{
  "head_dim": 32,
  "norm": "layernorm",
  "norm_place": "pre",
  "rope_fraction": 1.0,
  "attn_scale": 0.177,
  "bias": "all",
  "init": "normal",
  "init_std_o": 0.0688,
  "optimizer": "muon_variant",
  "lr_mult_o": 2.0,
  "lr_head": 0.00528,
  "final_lr_fraction": 0.0,
  "doc_mask": true,
  "steps": 3281
}
Each number is 128 + 24 x the weight over its row's rms, rounded and kept within 0 to 255. Layers, rows and columns count from 0. Numbers have three digits each. The size before them is the row's rms in percent of the matrix's.

# down: layer 3 MLP down (transposed), 384x128, rms 0.216, rows 8-60, columns 0-127
# up: layer 3 MLP up, 384x128, rms 0.374, rows 9-60, columns 0-127
down8 093:138147085133157098128117117109113127134111180123127099132158157149134086134089120109124148157107132120092171159123160156117121140121137156126127140108132163193173129102133104140138132119153104124136130116113147099142116142105106109132110130127146107164101119137094201114132120140116123131071137151105157077118152130107133134133117096121124132139091137104067172152089184116105128158143
up9 098:127168137157134159142133089139142079162127120174142118111150136112137121111133083116109105143111133109105141094104161121116166141098136135140120127168142107132127139149108116108145124148090160137149115125146139096098119120146079125095135082193132147094112148156124198142151110135109138144137114127154116106158118125124106106074140160124178137130166143124145085085152139111159094139157
down9 094:123159116152164099137075140131140155125090119128148108136152137112121139166126128139111117134141103141115119088142125092125144132094128128114084154124140142149160121167159123120101094116140141142133137148166117110150129127134175128160109102120109170086128095149153108123112134085103120198114076145118124117075115145138073146148143130106153124149163113138116178127076118119167106151091
up10 095:095118113116121162119124083109105154128115143127153145128108110142106120118115109146106143101128152102143094148103123185155129140130127117136130147131171149131118148123109095104134144134090142137109149176171150088103179158134132099176115136155155145139141112096075105119080109129084101163096090100143081088137099121163143122155124134181098131137119144093131126149148158135160112117132
down10 101:116165153112129137081174114092160109099136104104110091173118167109116140124143071119113140094145152140135129117137117139149109121141130161121143164125147116083112129137107131139101094128141138116100103129092159106146156119176132128161119130165157127125118149104181102134111155134108079140099097147110117110113128147144106132141148161096095169150158125124132081148176127082152131157109
up11 097:134122115125101138098154114116104124121125123120057126151101117102132154118112158111111159097099112137164090103139127123110057125093168127125159155140139123192069156156107106092149118116119154090106135121166073134142120133092097161153115134121119106144155100166122133126134131150153133136150130148151115092160141128140143142120109103084096156122106140111114102138155117127099101155126
down11 098:145073150145077108104154123062121139120103119126104133179102121127139103157125140129141130132105116082146147091113114127160075126139171116132145156127128131149135127120150134135166125109169151095138127125141095132137135146074080137153137124128143127121107189160126154151128151103109115135123158129163125081152115123129145116149158126142098156135109128167134064137153122121070108131126
up12 090:120128118129093105101104087172152102146123140064111145126125093122145092117138114126133135109118133161176093128122111153113123128106105138115141132135128100113078102138085111131139091124083112150207159070149134114152085108120125098096120110156165084156126093147109117140145133122122166148133132172128157156096166101144142148137116142147159130133137106127158105149127110141135130103120
down12 087:170089088182128129150123142122114106141130092140167104149173123142127136127163120122162138134187124126147137111127122174105140066109096130146107151136116171116116129116159120143114103117175113113182129128110108141110121110163124143137132124171093105136141132111120088114165153125151131118108130131120113133111162123080083107138127132132114149132093107077100128166092104092146167147128
up13 101:134114141128123141107099171112130137090120169139125152139151101084121142100101163170132081111122138125155105091151093148145127082102163114136140143107111132095115131122123127123125148159122102115187103095137139122121166147152128095122125114111143143178095102158115134185130171087137123133142139141150141157117157137157138095153136124121184080171137109138132140151171100123141092133115
down13 092:051141122130150121137171090132128127123131110159124118083130143164153113171118139094144147110112102130135161209090090126143097172168131171108138145129149132109079092150125135164130148170146133128105129133120138139112132133132149143087152113120118088100155133120107097107108127153159120164120126119106139098149111118138103145115120126134160147095129151144089131120087160118104126106149
up14 109:139121104127139139119126145131149105064124119102084126091132098117150128125116146163128118089108156108113159101137135172131112145153125147099116132116161088124132139119153094155090134110123068117131122148111108128127136084115120116102076132127126084129171087139142141105129128147145121103114118124140168154118147108138144097090097169109097118101142133088190150161137123178137139170165
down14 107:123138111147128128131112122138147115147111084088134124169152135145147139085149108142154127071148117186115107109090083136136102144123106123125117104167093172141124127165117125127138125133165140132156102153103112108123131153077104163113122123100123134155129148148128124133129163054122145163141127110099114135155154111141141174114135127107073146102146192167103150112144120137121129094146
up15 103:140106120158154167123169119111153111144155111119141122116116106153118115150140165110109129177100125109097125135110158116102117115173122166123148096118129125150112098133146123098149125138091140116120139120130172125108116138103134112122135154112136147102153145131142060162108177141119129179143114169104119112120162142190154142138108069177145124136127188118155110161146137110085105142116
down15 102:115150173152158116170126115123092143105131134108111097104164108143136151082098101174100098101130100143122129116169120157108127102132144143101150163135093168111170103147138135131162104128154109151160140132129097112122143165111146143133088145131162158089160167138089147125147092106091143143077150142106116106126106127120123138123105135099122086107110148138136096116152120117160190127128
up16 101:136105065119121128114137147182095100138109154141130134095100083123148140128144139155115180147109110154118121125142136112135156130099145161161134118156110121077103158105096139164117118152094131141119112122159120157127149137142065147129121055107084112101163147092110112134109104105127147127119121087115102141123123121132109112101146083137112120173102132152148103160175109116133121117135
down16 090:120142061107142178097139133134088093149122167139132162107135104132149122137140122167168110135138133119097151128143174125145168161122123129173101185122109100115107117121161112107132140122085153129182089109099117124112124095127104172096084128120135107129130099138130137105094103121126134106132134187119126168116136120131149156148108118099078123137160131138150157097105134148134115157111
up17 093:159100120090154132105136110149137152131108097130129121096146094118162138161138117140132095111179167138183133109115138109111116120139138174115136156158129114100146124147109093111115126112146156111126105089174125145147138168126141100090081155148107127157150102137115110092171121168128196117132136100139104122109094081131090108145129135102126145128138106113168091123145125162163149134159
down17 090:126129090125133146148121109134108129149110138116140133111117116149118128120119126122111108143134106104112119135128136151117152142098125128131148143097204150117161155171152132128128120082165122116142135137124145138121105114103145139111130167138151142111119129173145111128160130136096120084152186142143135077098031150075155157133144102104098153130110149085142129128105170100154129068127
up18 098:149153151132100126135115133094098091125127119142115131112148168104163174140107099120138113123120098120101160132114160107115133120112123127126143086115111098125111149096082099095179137104132154128140152098130167145139164162093120070129130145128151120151159112149159107135074092133151112088151133096109165092158105175110123147153160111123149087173116120112129119174147161117131122124127
down18 096:125140138150167128137151117172184136135146132136184114154123116116150145125154136130149146121130133121135123129146111151091102162103144160121107064112127088129083150148078135138142140123125147151071149102121133109073119102082151144117102108134080112095136087138109124154157126114157141147133120154130087071121136127131100132154078135122108120120170129123170104141124147119125148163108
up19 099:103101097122074120121124117126129161130105099105105116107156160136102118133201160133121079080131099143125125146140136126116136157110080158156114153128124157138100139116130125081159129147084167093105107110139141132144105119078100120153133155073079135128127101116154103117145142155160129119157135158119100131129116128143104150106121136111147135121104132151120124163156108136185093092132
down19 099:125175142133144093094187142103108107112098147141120138145110144134140121112105080119140135136128126075144146135120129180115139124058153144112097137190124149140108142156132123116118127148155129148106110116085115123161127133123134146114095119138161096147163088113163105106159101156186137109139124121090144096106099152120110115133162124145138130117169084121145128110140081172122121131117
up20 108:124113114118134149127064147145118134172151112117133164119167113117127132068124160115090122108175133163152151120146126106149091143112127139119125121135118082120157143117127151153114141129117094149105126114097063101133149147113165121144109155169104161116132146117108116096143131134136083098170131085125145142145118094120113126195061142152136155128106106125116134115109155102137113153110
down20 112:138141133129099147156134157093112127137120157116104156157124077087156111119088104183101124135137138179098141168127177104156109120107085136100117113117159118139181108113116153087130117085124155160121132146160101124096127137116158125114118147088137090148133112123104107167119117126123095140156133096139106135134168149132146116128146118152131166153087144128137157114125113090088125181125
up21 100:120101168107126126128114130173107079110150138103152155130106124100165161132141127144126114142132124129125140092151169131111151155133162153114143134144101126087159138133161162123096092156091127134115104148146128154130116126144135124117132106096109119121138144165128145140117183136120179146128163100159094183129099135145156082137086129096121113166062132151123152144090101115167111088120
down21 099:101142093115093144136147110170087146119156147104118165138120082110139135190141122118130099128128128118164128099104118135160118135141090152093155120131099128166156130121139137133081154131154088136142077156112119132123134134128141118139120143112073148126154108156140068123111147106137144102123141099118144141142066095120149123111107168098154131162139131143117142107115138166156120117198
up22 101:123113126145117119150144139100142127136124138156128164101139126108104152165123111103133094129120113093124126102129142119141118137126175142150119096092158162083119130154148152146145139144099102169164147129189113103112126138111069136145140080122147129114084136091143136104132122165084111124146154121136129114159114123126118156160093153105165144173086078081094073144155137132160116130138
down22 099:153106116146117132167141123101156128157134161143061088149124093109117133139151143095129128157142076133133128120158144126129150092115136106124131161125097115133116148153106119170151155148122109126138125082173121157124176119153105122091139105090110119133123132115121144121166121120148114090120166116153139138116153085152093132065124124137122112137109076117105161130120173093136155155184
up23 101:140145156154152092127097137103145096136136084166141128127171145149096127167110076142113117147143112106153115110104153125082150143141154134119127150166125140149145068130114073121128131121122125116124119137114077110121133169143084122164131157114092100104109091126096101100154115156110140134135140120117101168147083148110127178148147138152104109120093085138147155166132163120144114131116
down23 104:133148147147099071123113185145134116116089116159106094074146111129138131095101118114125139133124147117144117132107134154113164111159119108159112109119175157097157147119173094129090147121138160144128151100122111106140152151124168087116126131120110139135116157132094128052138126131100117142091124139129101148137086140163135131121177147150103127185093135105135138117121130141154125138181
up24 107:121110130093136120111104096183133127147155130128090080135144161117100120082116100122098143085101151085085149119119114163138123123138113088117100153134169094118143130137106155122126116146139143110177157131152123144054110135119119099118092154153148091116122138124086138105129153113110146163157093142100125141134112159160096140123082151095128145171106135116129147152158128148135120122099
down24 107:152124155110160105132141069104120126162104152116093129120106112160181085130122103188072139111116108080114155092133128153147125150153114090118110146157144114088134081137110134108110099136142135092128125158125138144122133093117118114138139141100186146111162184133104137151119132122111136170134125147121110149134132130161153143142132139117161136165099116118166108098130115114185124114114
up25 103:112151154143105083142104158140110127096137096154143104111145159114163148132146138101092113113150111122158099157134104105103113137140105134090140115169124170123143109148138124140141124076113122129097112123083087128130130158137109149133105083093145138135163145184139141086141119114129097154097061162107130144135127113125136141093065120145109136133084112098102135128104133123135173109093
down25 087:149158101127144158174144123107133115173112147085115077150149106126128139151110119125145100071119164141125090221145144137124156119192157130149116120082122137149127105105119165110129144114133148152134114138150101129141139114111134122150125100146072085115105074157138131120160127093133143126121117116145142118132137108118139074119117134116099113111178131144103134134141136122155109119153
up26 101:091120065119112094131124153130126145106093089149162073160119124147117151109122117117120149117114127119128115122156122123093136164109111122131130094131121140103099134138103175134122117100127150153105160146088122132141154140117113141114094130134132160132140105127141199168129077117117160128107123145129124152141126124126120188170096124152084145112137157145083170122159100114106180093097
down26 096:128125122129122118107151130099119145103108121151129175157140097135108093153154155137107124090124162162110119100144102100124126147140133184133109099150125140116139159112158185099149111093097126175165147101131136149122174121135107144120169115164110142094053127134141128137126151141144086166110103097157129151110146104113137063125129109138111167120146110104080132142145120134157121142130
up27 094:109131142113122137164157097143130079106152074164162120118102140116069088125134101107113134151104124121101123120143154114138107127146127149105156074121152117099138106173122119173145163117146107158111151154139072160150095141116155111139107119106137095116091148147138117152141167137103173144155141157184131122178101100146113117144111157106102158144110106114118140145148155124135122129131
down27 097:158097071126116128157143153129139112114121165181127137122134102142140140126074162124101143137117132116144110197130119100129158140150139168127160104116152162094127071091098113149103139133148143112116129155132144133131124149100128118159121106087128123117098153107096112085166120117175132126151128119142105137161149126115095096070153123142151128096153104133103138122129175099091149117151
up28 093:151132135125081149144145101156136099122150118145085119144143202145120091101115167132166082117146106121137115149138128143117132147122097139112116148132154123127104118129123169108147173113133110136143111166088145106099172100103095109154093130092092151115164121123107127163116118146119116150072129148122148134173111095161134123133130069130104136140153164138163100118136086143130142120165
down28 089:114115122120125153133150131131098108113128156151106112087090149124117118176114134171142144106132131128138140143137160152140107099083187132128145078143097141127143123155131130135109079153159108154147106137152126130103125158147141126134163111131149083148147153126145100101116175087138180119131112139125130137077115090120150158082149100105196118122086093122088128125118131147089141126142
up29 092:106130152098106140167121136178138120114141137146105134124154115136121134153145115161148147109130078077098110158126116166105130111099102099123151126151131107113101145142103065112157117143125150147110158109149129141166104145116180111134145138088141154138156102117154092158128112128085183109190168165121097156122155120139087136095135122145110144130126111154162113137135095167109129131134
down29 089:164125114115125121156102128162114143140098117134123118109189156152131110120167120132140094098122133143120122124136091129174134146099129178170159113147097119116142092136111113116154133148206088101130102121152175150121147147100157133159123166111171148089117100109145135161152110113097108110111129111117126131104143130128086098108164079133146104119129110117161084132116144148124087128146
up30 107:120112131105119123152157137087105131131142144157132139133136098118132127135121105137122182155189121124139136127148167154120132143128129078080152145125126084144091118116136131151112091100161195120081123106085075136104110126086176127118088114118151128117128104178139120127129134143096124175147160168146146126112127137149129143139141170120099121139087132146138127112162114114125135089081
down30 098:134094096100102106114122154147119125093173178135135123166115167107161139119163126146111142140112117141103127154158131121147133151133122105119127145155111086159112121157144134137114114120129203113096149102110129084112152137082132145093102126116196114085138096094112128140119120116118106159141132145135142115093138139110126104127136161126158103157064109144128118096131166165154157112158
up31 103:129087149093146154102166167145114114140132142145179100094145112135125152168157092133140125167155107111132153118086124113139129125128148138067074113185120140124115113117114180140109139162118138103133104086124110156098137144167108125112096104119130116153128146148119168119156111084147134136151141121132197119141109126124158110143109107133166125130118099130145139156143148145105155120178
down31 111:172158112129134104156115163109113121153135105131148137138130112107126114098132053121108125136102138148182117132126115169139126123125148101126120167132108153140155106136120112093135138103168126110113167125151098114118099105136124111112169117131137112124111112181130110066161166098067133114130131130173118143112150133146091174102183177151146164153127146130100098127109100130125115115126
up32 096:167111151151103140135121131133106090091110135152119169112149067140140106136071113130110155154129157110152140164110156115106102147106137118101129105092094136118147130193133146104120056096130114116125151155138071127123098116127116123143118134164142070135136122103144128170125096112130151135142154156122110137109136159115123159153151140121178120191140129137149126105153128115124144116131
down32 094:150135139149072104151131092140120106129135106098081164133113123150144132092158098150142162175148146160111141170107143134136135074142165144142125134104172124142144132144152160109105142145124115114098152096130099111128121087147111145089159133113132158211143130112119097119143115133115141101171105155120150127105108135142152117102105125145089150139106122095120140142088107125104130093086
up33 092:108124126132115133120139135106134103122152097140107093120121130131129163119120169093158135143157130136089085131137117075118117119122124116102144094144080130169105108129139075115150128123110168124151114145084117141136133163104123171090131099088145133140142087136059162102127126164122128143106108114089107149106184108114064106106143149163147157160122113118137104121113126126151110170124
down33 089:144152108133120081101133150178113161137143144096105152130134129120137102158082151147119109096115112144132130137134148114127175161131097096154148152135161122104120124158161174120073101128105120122157144122173118150124146156124155167109098198157137139084106132150145114132145111094117130161109084127155100122116093123120113147078140136130094124092117116143129129115113092148168120091140
up34 100:157100118093171114174137167137114165142128137085114123114168154070144133176160157151146125133133152127098101124131108104106077126124102175087128119152128154139145116091159117110158116118128134155119136100126143174126129173120130126153138142140126059173119134122095124110120157149153141071125129132146138162147112155172139131152122137126086173116122146143101128119132157120115127128129
down34 095:180145106131133076128107128147169108144130136101175078152137105122181148140098133135144132151102114097110130097101110133141090099142144160117088096105115100165158116101153139167098134117128086128156157137128146118121150112108137168149143088084130139176135135151162153129152106133139114144129103126117133120096155159106176135147117133083107120139126127110063138159115149122117109130139
up35 094:130143116146137121099186074144137162101109152095102121135075136141139193066134121109098131152132178149104155097151144165119116136151091171135137122136130142096115136111174116148140139115139127139124121142115145094122137131119125149124104103145136149092137102121111157098140137158148160087107097134205119111135102147105087132138131151133127125108121091112180117129117124120119100141131
down35 094:126128112145159084124129152135126116129129108042141101106123138126074113152141139118109143117140100149161149163109076133103167158118075100157128146128118116097129155131151097143133112126150112107143123134132140088145178132128143105119141149162149117116139176127122102109128165092096146134188120145138111138125109142099144158121134119113173147148133131107128059157124091170118126126130
up36 106:152118137120137123111149116166145100131110112169154179096157131170135134123092189120123121181156129168119101142117098107126144152101131140132122120144136144147113150125142154149143101108133106112093164161094086127092157125153107080122109104153173137114140128144141094125083112121107140118112147159103139101161068147132140117143139110104131136147153138143122132055147089110111157133132
down36 112:114182156169131087083107101158112129134145158125182137115153150136110114156124121129123148125114124135142127079163157114074128121105117089156185156135137118134104145161126136092144143115119123116124095122107109142146194121173146146152125163147126113154132095099116150115152154087135094106105057124099131106116106105133157108142133133116128162143130138110122129117130142090091131121147
up37 097:117137166110110141141120141118170131179111133115107106130120146122125084137138116101121164137062104128157133104184111119171121150109104120129184107108143122083101166159123140143135122143097154129137118141112130108149121168135144097111177159146092106149098139113164084131125119084135112132095135128164134162105099141129084104120120118113146153155135133086147117120120105114125068160134
down37 090:154103136120141110152088159121126132101152129109071164138124141118153129111122094133144110134075091117134152148126108114143108157139125127123116082146111198122098087139137122101153081082136154157132169125146128111123116066132142135142128118131120112141146160151145131118130136115149108115087100135080150167133119161152134107126161108150102138090183099158143174151133153153098126132137
up38 101:168090121138124109162142146152112128156129174124124156092142126155143137075135167119089107088122141136125150082118152111121143094151135127164153134142107128160119181119147165127146139154123137118137130165072151109146127121125178123127092136158104130126099114112148105113109149119139109084139145114120126132131122146179132096126172099095113159140095125140166126144164141075161113132177
down38 100:120087088126165130130124115105139181145129127152127135155108152128086100159103095193130156121108149134103145171154123123128108082135155165108081109129142086140181090144138114150129092117107149137104106094162131125148130149130112110118138135139120181158122159137108141137097129117153117145109137108138109178110135121136148094144118136116102106082103140153068167143108127140140141109130
up39 099:104115163128144089116101139108129197114135111117130137086107136095111120142134153110143107158093112135102164171117142125114119132156133103072173119124086095149132132165121145107145141098109141119142107101111109182148116138077157128150133147121082147135144116171125117145104128129082088120122130127077114137109145155106127119151159103147119101126098093140116151154180134106127101115093
down39 097:136154180138117111101134128092137116128152122109148084172152116126123171138149127120136135112087129099081106129148140165129160176086129138147128115095143130137128144117093105169123101138137120147097106144134120126158112119137155142134129129148156164119104130131122089174123149160103065146073142150167083137098141090104129118149100153100150104165120113146135117145174100114106144111093
up40 102:094116118120159191118108097160151105140132127136131132075108140140116132157162143116109126163103136120179109119100119130130106111124118125169098137133176138155127168143127180109113151140119125143139105077103155135098118150111146110163167105116154114157168139133127084112107119117120141124147145157125162125150093109132150090129143133084109167155100163149108133079143117107155123086092
down40 104:099130090164184147109167114108142156147154125101118134133115156145149135140112140118117110113145146114160085112079099158108123121118132140169104149117107144144120131078119123132159137150102118121140105124117123137144169117122125127156177126075177106136123143129133080135134096090152133150095166071074138140118110079130143128091118146142158118178143123110145107132129171109157150122129
up41 094:171090124124124141109127144179086104119114130164148173099096117169110177118113102170137131168091160143145126157138131118123129171157077148131141113118109130144141102159088158102113120090162131114138099148122095143132092115128142135178108143111158162094105151166139107154138116143116139074105135131123088116147154122157132139142099106091152111125120133136117116128130141090090141124155
down41 092:097169096120128109167163110128131137161095127111136123171158161113159100133119112110145118139104123128122181156133105122128168112146149143114162136109153137129108116102159106113175144142125094137121158104083126147118093109130133147095138158105179076121189113120141118099114103146116081104123151151086135130131139130123099119093100156108131195085158139118153125109132146137122127114103
up42 098:132177173111098132139133130139106152167110131122145119116110065133165116130128150128079113092093106150121115098151153115083124082107126171161158110105135099177099104152094141155126108104107110121113115157136145159156142130146102094100157123170140105174130142155151113120139121089167095104168133143145145097143117135133140144122140100132127159100109118144133142156161132095161126148120
down42 097:157164101113163087160134162148146122159124100105099127145132150121134171140131141172120065095132106143150115156119112120090161105126157095109132146109152080111164110124100139110153113159115165086121140160104110160121143145095124149139166137154119104093131158156101104115131133111109140130092112134159155123090098121107109085110159140145119135144104076146151153140157104156151117130114
up43 102:107134161139155133160140159102114106140089129115133138085082090140127113097083131120098074139173164087118132130105106112118127141138109094160130118192114099114085078122132124148147136164128126157153117126122153161126147095105128101079169105112128101111158116105155129114125137160151137129138150110129124119109122108156145138130143119117164116100151141125104115165087159118138171084099
down43 094:149123123080109095106107141145121139168171119107094104117146118109155133090135142093177091057103089130176130150129127106109145114114113140115137109123167147111121112128094150117092145138156082139118159122121154181128153103147121153113135097158139172143101113160145100140113142148130138120127107140107181121151124165124104112118122109130175133128122125161132112143132080120116159167161
up44 097:110128120167162113139124146154118132086137062173160105145106137114135168119097116134143093123150114148122157153127097097104096136144072141093122163140137147134124124136137093125176174108121137120115138109114047132141104118154130154130095117106113119147102127132120133087151115123141138128086165159092114153124133118110140153099116111150172160170128117095158145130151135118174145120123
down44 104:120150094133104103158177126123122133145142130117144121166115129084141139128148144112140148131085139095122149143117133126115128104112141145119111131143136153148118107111134150092186144152154141137144159145070113149099112120196128139128177081092128083158087182132123119112162108135110109129097104144119139067134132136137084110159106099112152135122133087157163149130122128143087121125165
up45 103:125154138147133170160115138109095159136141114123109134092121168132077150078100139146139116129143170120162111136160128139118132133126132149119104131125134152089078148141123100149092116149114151098098104149135074130104114134195102092116119112123120115117167149094140141116091129117133139151132188114115129131128117143161158133119109131069083116128189125119140133129101142082151150098129
down45 100:181118138131141122104097095118141135138139166092096161116143134116086156146165120098147075123116159122114147151135119131174125086144137123141119090112105146062088145116150184144132124135131167098116116153123080141090141104151116173112128134135110101153142144134114122115131117143143119154149122126126184117089102144119116122149099084113108159128128172106163152168157102112128118124135
up46 104:153141114130125116085106115158113069114131104137133124152111124137130120113114146110141141110109150158113167135169098105160075143110121135089147118136158156174123116177132121129159129152114117094108090067153148140116092166163125128096115137123160132166120178139136144153151092119133171118144113111131100125145102126123110155169121120125106116141152193121140168155121104140163089122128
down46 097:145115093120152069130120143100149092174081164109124127134129132115157142097134099117158079163161128124110149070160097143133129135107125149116093118159138119165121166151133124100077086149166140131058106137145133123141117139117119132115075144121129120184130157168150122102111147147153152128133139090137148139122086111093134144105143145125122118106133168128141128114129120129155135150139
up47 099:145109119120116136117124132163147162158154070130132113115098122107109151135127105107142133064119147147157139153168145141096140143137144156124145151151107129133170164178104094118123139097123113120180108118149096135097110119130111158118100148145096138078123129121114119149173141105118116166149188132126096157176172151101117151148141118142150106156131143094153140115116138153173090126116
down47 104:131141111156076121136134149169127139117127098175158129093135093145107138140132145098113142101138143114146096131103131180108143112115136121192087106109147129143159139138148160110127129112145119123132112139109069104107114121113089170094128124118084142105153144097144189092135122118123137160108109106156109179160134115114143137133158131099106130131104157170146083172128142143110131148090
up48 109:119115105124146174105110141118130156150098142147129120148151116115064153146150132135100119115172117097092096146140162160151110103135108093091132133121105153130129118164165100162154116141114090174126122136136193093111141085148087100094132105141155100121124104147109115115130124146110182119147131116109116124121132131115152124083122170112160124164127148136184158132139107104124166147132
down48 105:153141176098142142157130096144127121110151087127086100126138163100162108142126162130179145074128097159126144186108119084106126139113132151109140148124127139138110084119142145101096116096125117146098173126161096134153127132141102154143124114131131148105162095134094101104132133146142168092078085126156153117114096132145108145110099135152093131143134136133151093173155145132113155149137
up49 104:159177113127113128117088097136097102175118146122130067062151133132093173120120108130132115141127147095100109156154140104121107124160114111126098143086136160144118138117145149135101124100098125122150172151128124114130121140192149093165101128095099100136106116133154139160100102085122140135128174183118127144128150126146152137127131148092103152144127119139121114140121102124129117066121
down49 099:126056175116126085127134123161162147127150126132113183147154154135151144098175137106151155140119127124112132182121143135131145140091135142126113122145133120114101096094133096136118122152160063109130123134130135080109143093075120142105139165146128152155150117124130121108094131158166117102130121130118144148101150061105110134133077117177172119117130123111125132133140125139144093145118
up50 092:156182116116166148113158142139100146101167112141146159137108127123124133089116141137095113151095145146115110139164150101123111105125121092127145142176161144127104127119120160145196185143107118142128160140122081128124119126111155134130169104155139145072114138150128089151132100124172107094134103099128135083111133103142138151141104162123130123137125091087158113119122077132108102099150
down50 089:143096139120115101090092092121115141088102104178141097146169105162102132117138162112198164111108155116111106086139149115118141153148131160099180135140106090131124139137095112096113145104148119128158141116085124107137108151107129130094144158137071164145140127102180129172145152146137136151123149114106157135107119190162136105124142113127138130118104112145137122131098121107130141128126
up51 097:143104129167129086095130140090140125104081127107155124119113125097112089166130161127154176124120123088117079133109094127109109092131133138093131121114113123117115109068168119130106115093118178100113118146092117129157128092110134104131110115132134110194171098114142099125128098157121143130155121158118128120145121109159136142142083132150125144105128173176102135114122164107103148141170
down51 087:097102157166092145096125121146120118122123116148116103126117126099153157136132123123129163143073093137098130093127093156103136091115096115081159116132124121090119147112131133116135121133151128100133147137172113146111165158117138168118152151151155134107130123066177160144150128192123132155117153146129125123132090081153155139169124095091123162120097127148100085113123129128137124182129
up52 100:114183154111153150127105146104115105169177161137108159110119096126150161147134140120116156086125129103134168102152197136105107124175117140109114151142101149100128135134134139141141092131134107151167130131140153152081130094139124131117135119108149123135098125151109121132163127136114128172105108098120129133126118166129155130145159098101120154125102170085141101149129144075129127201100
down52 109:133155208123145129114133111063118126101086127141183120124118101134114155124133086160121137126117127125137130115125111124110136113133107153152096145135134114124152158135130126158134077138073146156130121129129107157124130100148133154159106156130091062126156134092159120154121125134090132136141133094111115150084137142127102115155179085119142124108139140168154168153082100137133161140130
up53 099:124124125139130170129137087130105107135128087118138137113161098109110154107141082116107158096083124106131150134119177129143151100176098140117142145087095127161172127115100124109107157138116151146117124168162111102121108163132163100114111113176141166114165143140158130170123127106133151146151162081107156134186150175118150124162133107143122106128108155122101105130131107081111120123125
down53 109:146129130130158111135109152140139135131123126114120161123135124103135104082182166102120139120121127148152117103113134185104118130117098122125152103137103114142147070169154103137099138152161122109120071149173132121121092115086156138105128154144140152130132145146136100147118176143106160135123144085138133106163106099096114090201114122136163114162145116111131120097087121106121093115172
up54 097:132118134111121109151118126139115148152123090085123129116125166172125091134132127131111079189139130090119105131102107155076147150138146145074113130141128105111141081102123129140142160092100129151108142132094120127140106092147132115126135144122120149129148110124112085127123120207094147150149176135130115141085169121116108122181162120099128154122163136181109104140168120113130131126114
down54 101:141153092098170129163117119138149138117165128107141062125170101107136107121145102126141144194124132112115083094156123129142122131174177115107146123065136143114080104162131101149118124142126169118122148107143138121130107146157092155062103134107127135106136150138147117137130104146128144146127108135132107136062144170134150104136080116122146147126143123130108159121160144111133114132122
up55 101:143115145106142144134132121126118113125106134166081121143154124103116187170132128087158135119112132121151109085106178200153161131130147153131112130129152166108084159118158127161159156119116151138131127134126134117130125161111100132120117111105176164125134123126114104093162109117140045117117150082148111133124128157107149117153092160116115090104130130100092121129130125079136146143128
down55 104:144115124141088133097124123133134129095116113114146125106118109117159096143131097112155118125128123122134113118156132132057172137202178141140137161153166131122133102109127167095115124090106080135148136159081158154139149143180158104127125082124109133120159126126133102176126132124082157147108133078116097132148141114118098137147118107120160127106129114116156177112154145133145138115092
up56 095:158143132107144157129114146082122141132146112130157138127099111175109141162121114145150147137148117124086092152063150098112150122173092135160112091126118095139135098086145140110141132133127143120165150113107146146154118127131163087151090102122104090152124134128121117117160126182129131141177169170123112124139106146159092134127142115154085139109125196115132124176128146106116120115103
down56 096:123077082163079114138135137126144149116125148103114109135135144082092097167087104153110120130091168114175128165152148149166128118117174123109122154133133137099123119148097102170118141126097133170130107097148112118073091152142087159116161159154116135118114153134150105141101158141144111125137095080142142147106144147123124120143113157111150128120105131131083148093128126122155152149161
up57 092:080095155077170125172142131089113142088151078152152136151146148123103080108130170095125132117128096100116158128108088155171128165120131156117110102119106121130149161107111103118153148140090132093080139141116123147135146119134107101099129136087165173159145133095117123157131103104157117123112109116160141139113156094112104127143093094129089141112132124139140161117136097140156140130126
down57 099:124108155133119156105137118139133202153115147092080168105165101081141071094146147136139113113104177126146098098153104129137141095159143121153112142152115117102121137112119154107102141140148118156177157135116135130145115107169120108125110191106080137098141128148132119113120098136142145141139125168130138124142123108094092152146169104091139094137115140126151081133111152102135142134124
up58 105:118155113112173109157112159109131148134147097135140108163146137081110166146131096108117149132120089141145136122130160082116096167116142111134102144135077145129133123123141156137110167158124131121154131137149136103126144111128135127124116113179158083125141129115141148101099105171124160141161104133067107082109119157137109157129100128108097173133164113119169152111095088127106152150184
down58 106:101146144135143074120155155120156150118143098166127123134147146175085116114132077084146103142150122151132154154116156062141118103125120128124159150113096101095109150167145136121132165139073116124142120144130135116159142095122162116140133114100112125104145144120136109091099093142109118150104115091086151110068141097154162118111121128124127154144157124127185159144116163148108142143133
up59 093:111127129095099140121126169119136111134129120120132106109133163113099087130075099140087139128113118134145089116140132135111096132098124110131123142142088132115148136140133155135135090150128103164087105143106108066125120130142097169136122144193117092085121145168117090149130085140170159127169142138188124122130095118087135171097116143112130102173122132133116136143176135114157101118129
down59 089:162108109110075144128176179095127144126149141163124081130133124159100152123110121184093142137158096131150127113135121156111143133080115132130144107090132126140093138108167143140165151098129136099103137082127150131104091129063127143125112142157103152131090120137118085150154121121178138108147113158159141104147115115128127108111118114145123127103157098137141123123201135139113142118106
up60 097:135104140134142119119122186100097112135134130141132164082104171145142155108112136127153122120155138143087122120133082162124134120121132146137116103145130120158132113123135122162160122125150142101092099100126168111133164143171074121150091140124199103108129141126096128119161120132123095146137125102162102149172152113094082127142145166192162127114133157095117134090136126126116134155164
down60 099:086158158173144132157131135096132091079154103100146127138085110133159137094132117091155126148152117159138103119155126172146158086123113157080131112146118143158152120121118181104116090168132134119117092124132159106120164157123178097137138132126121149092147127106116136118105114139135115118133147105152141115169095098117166134144105121125115110185142123067122114150137099145112139123098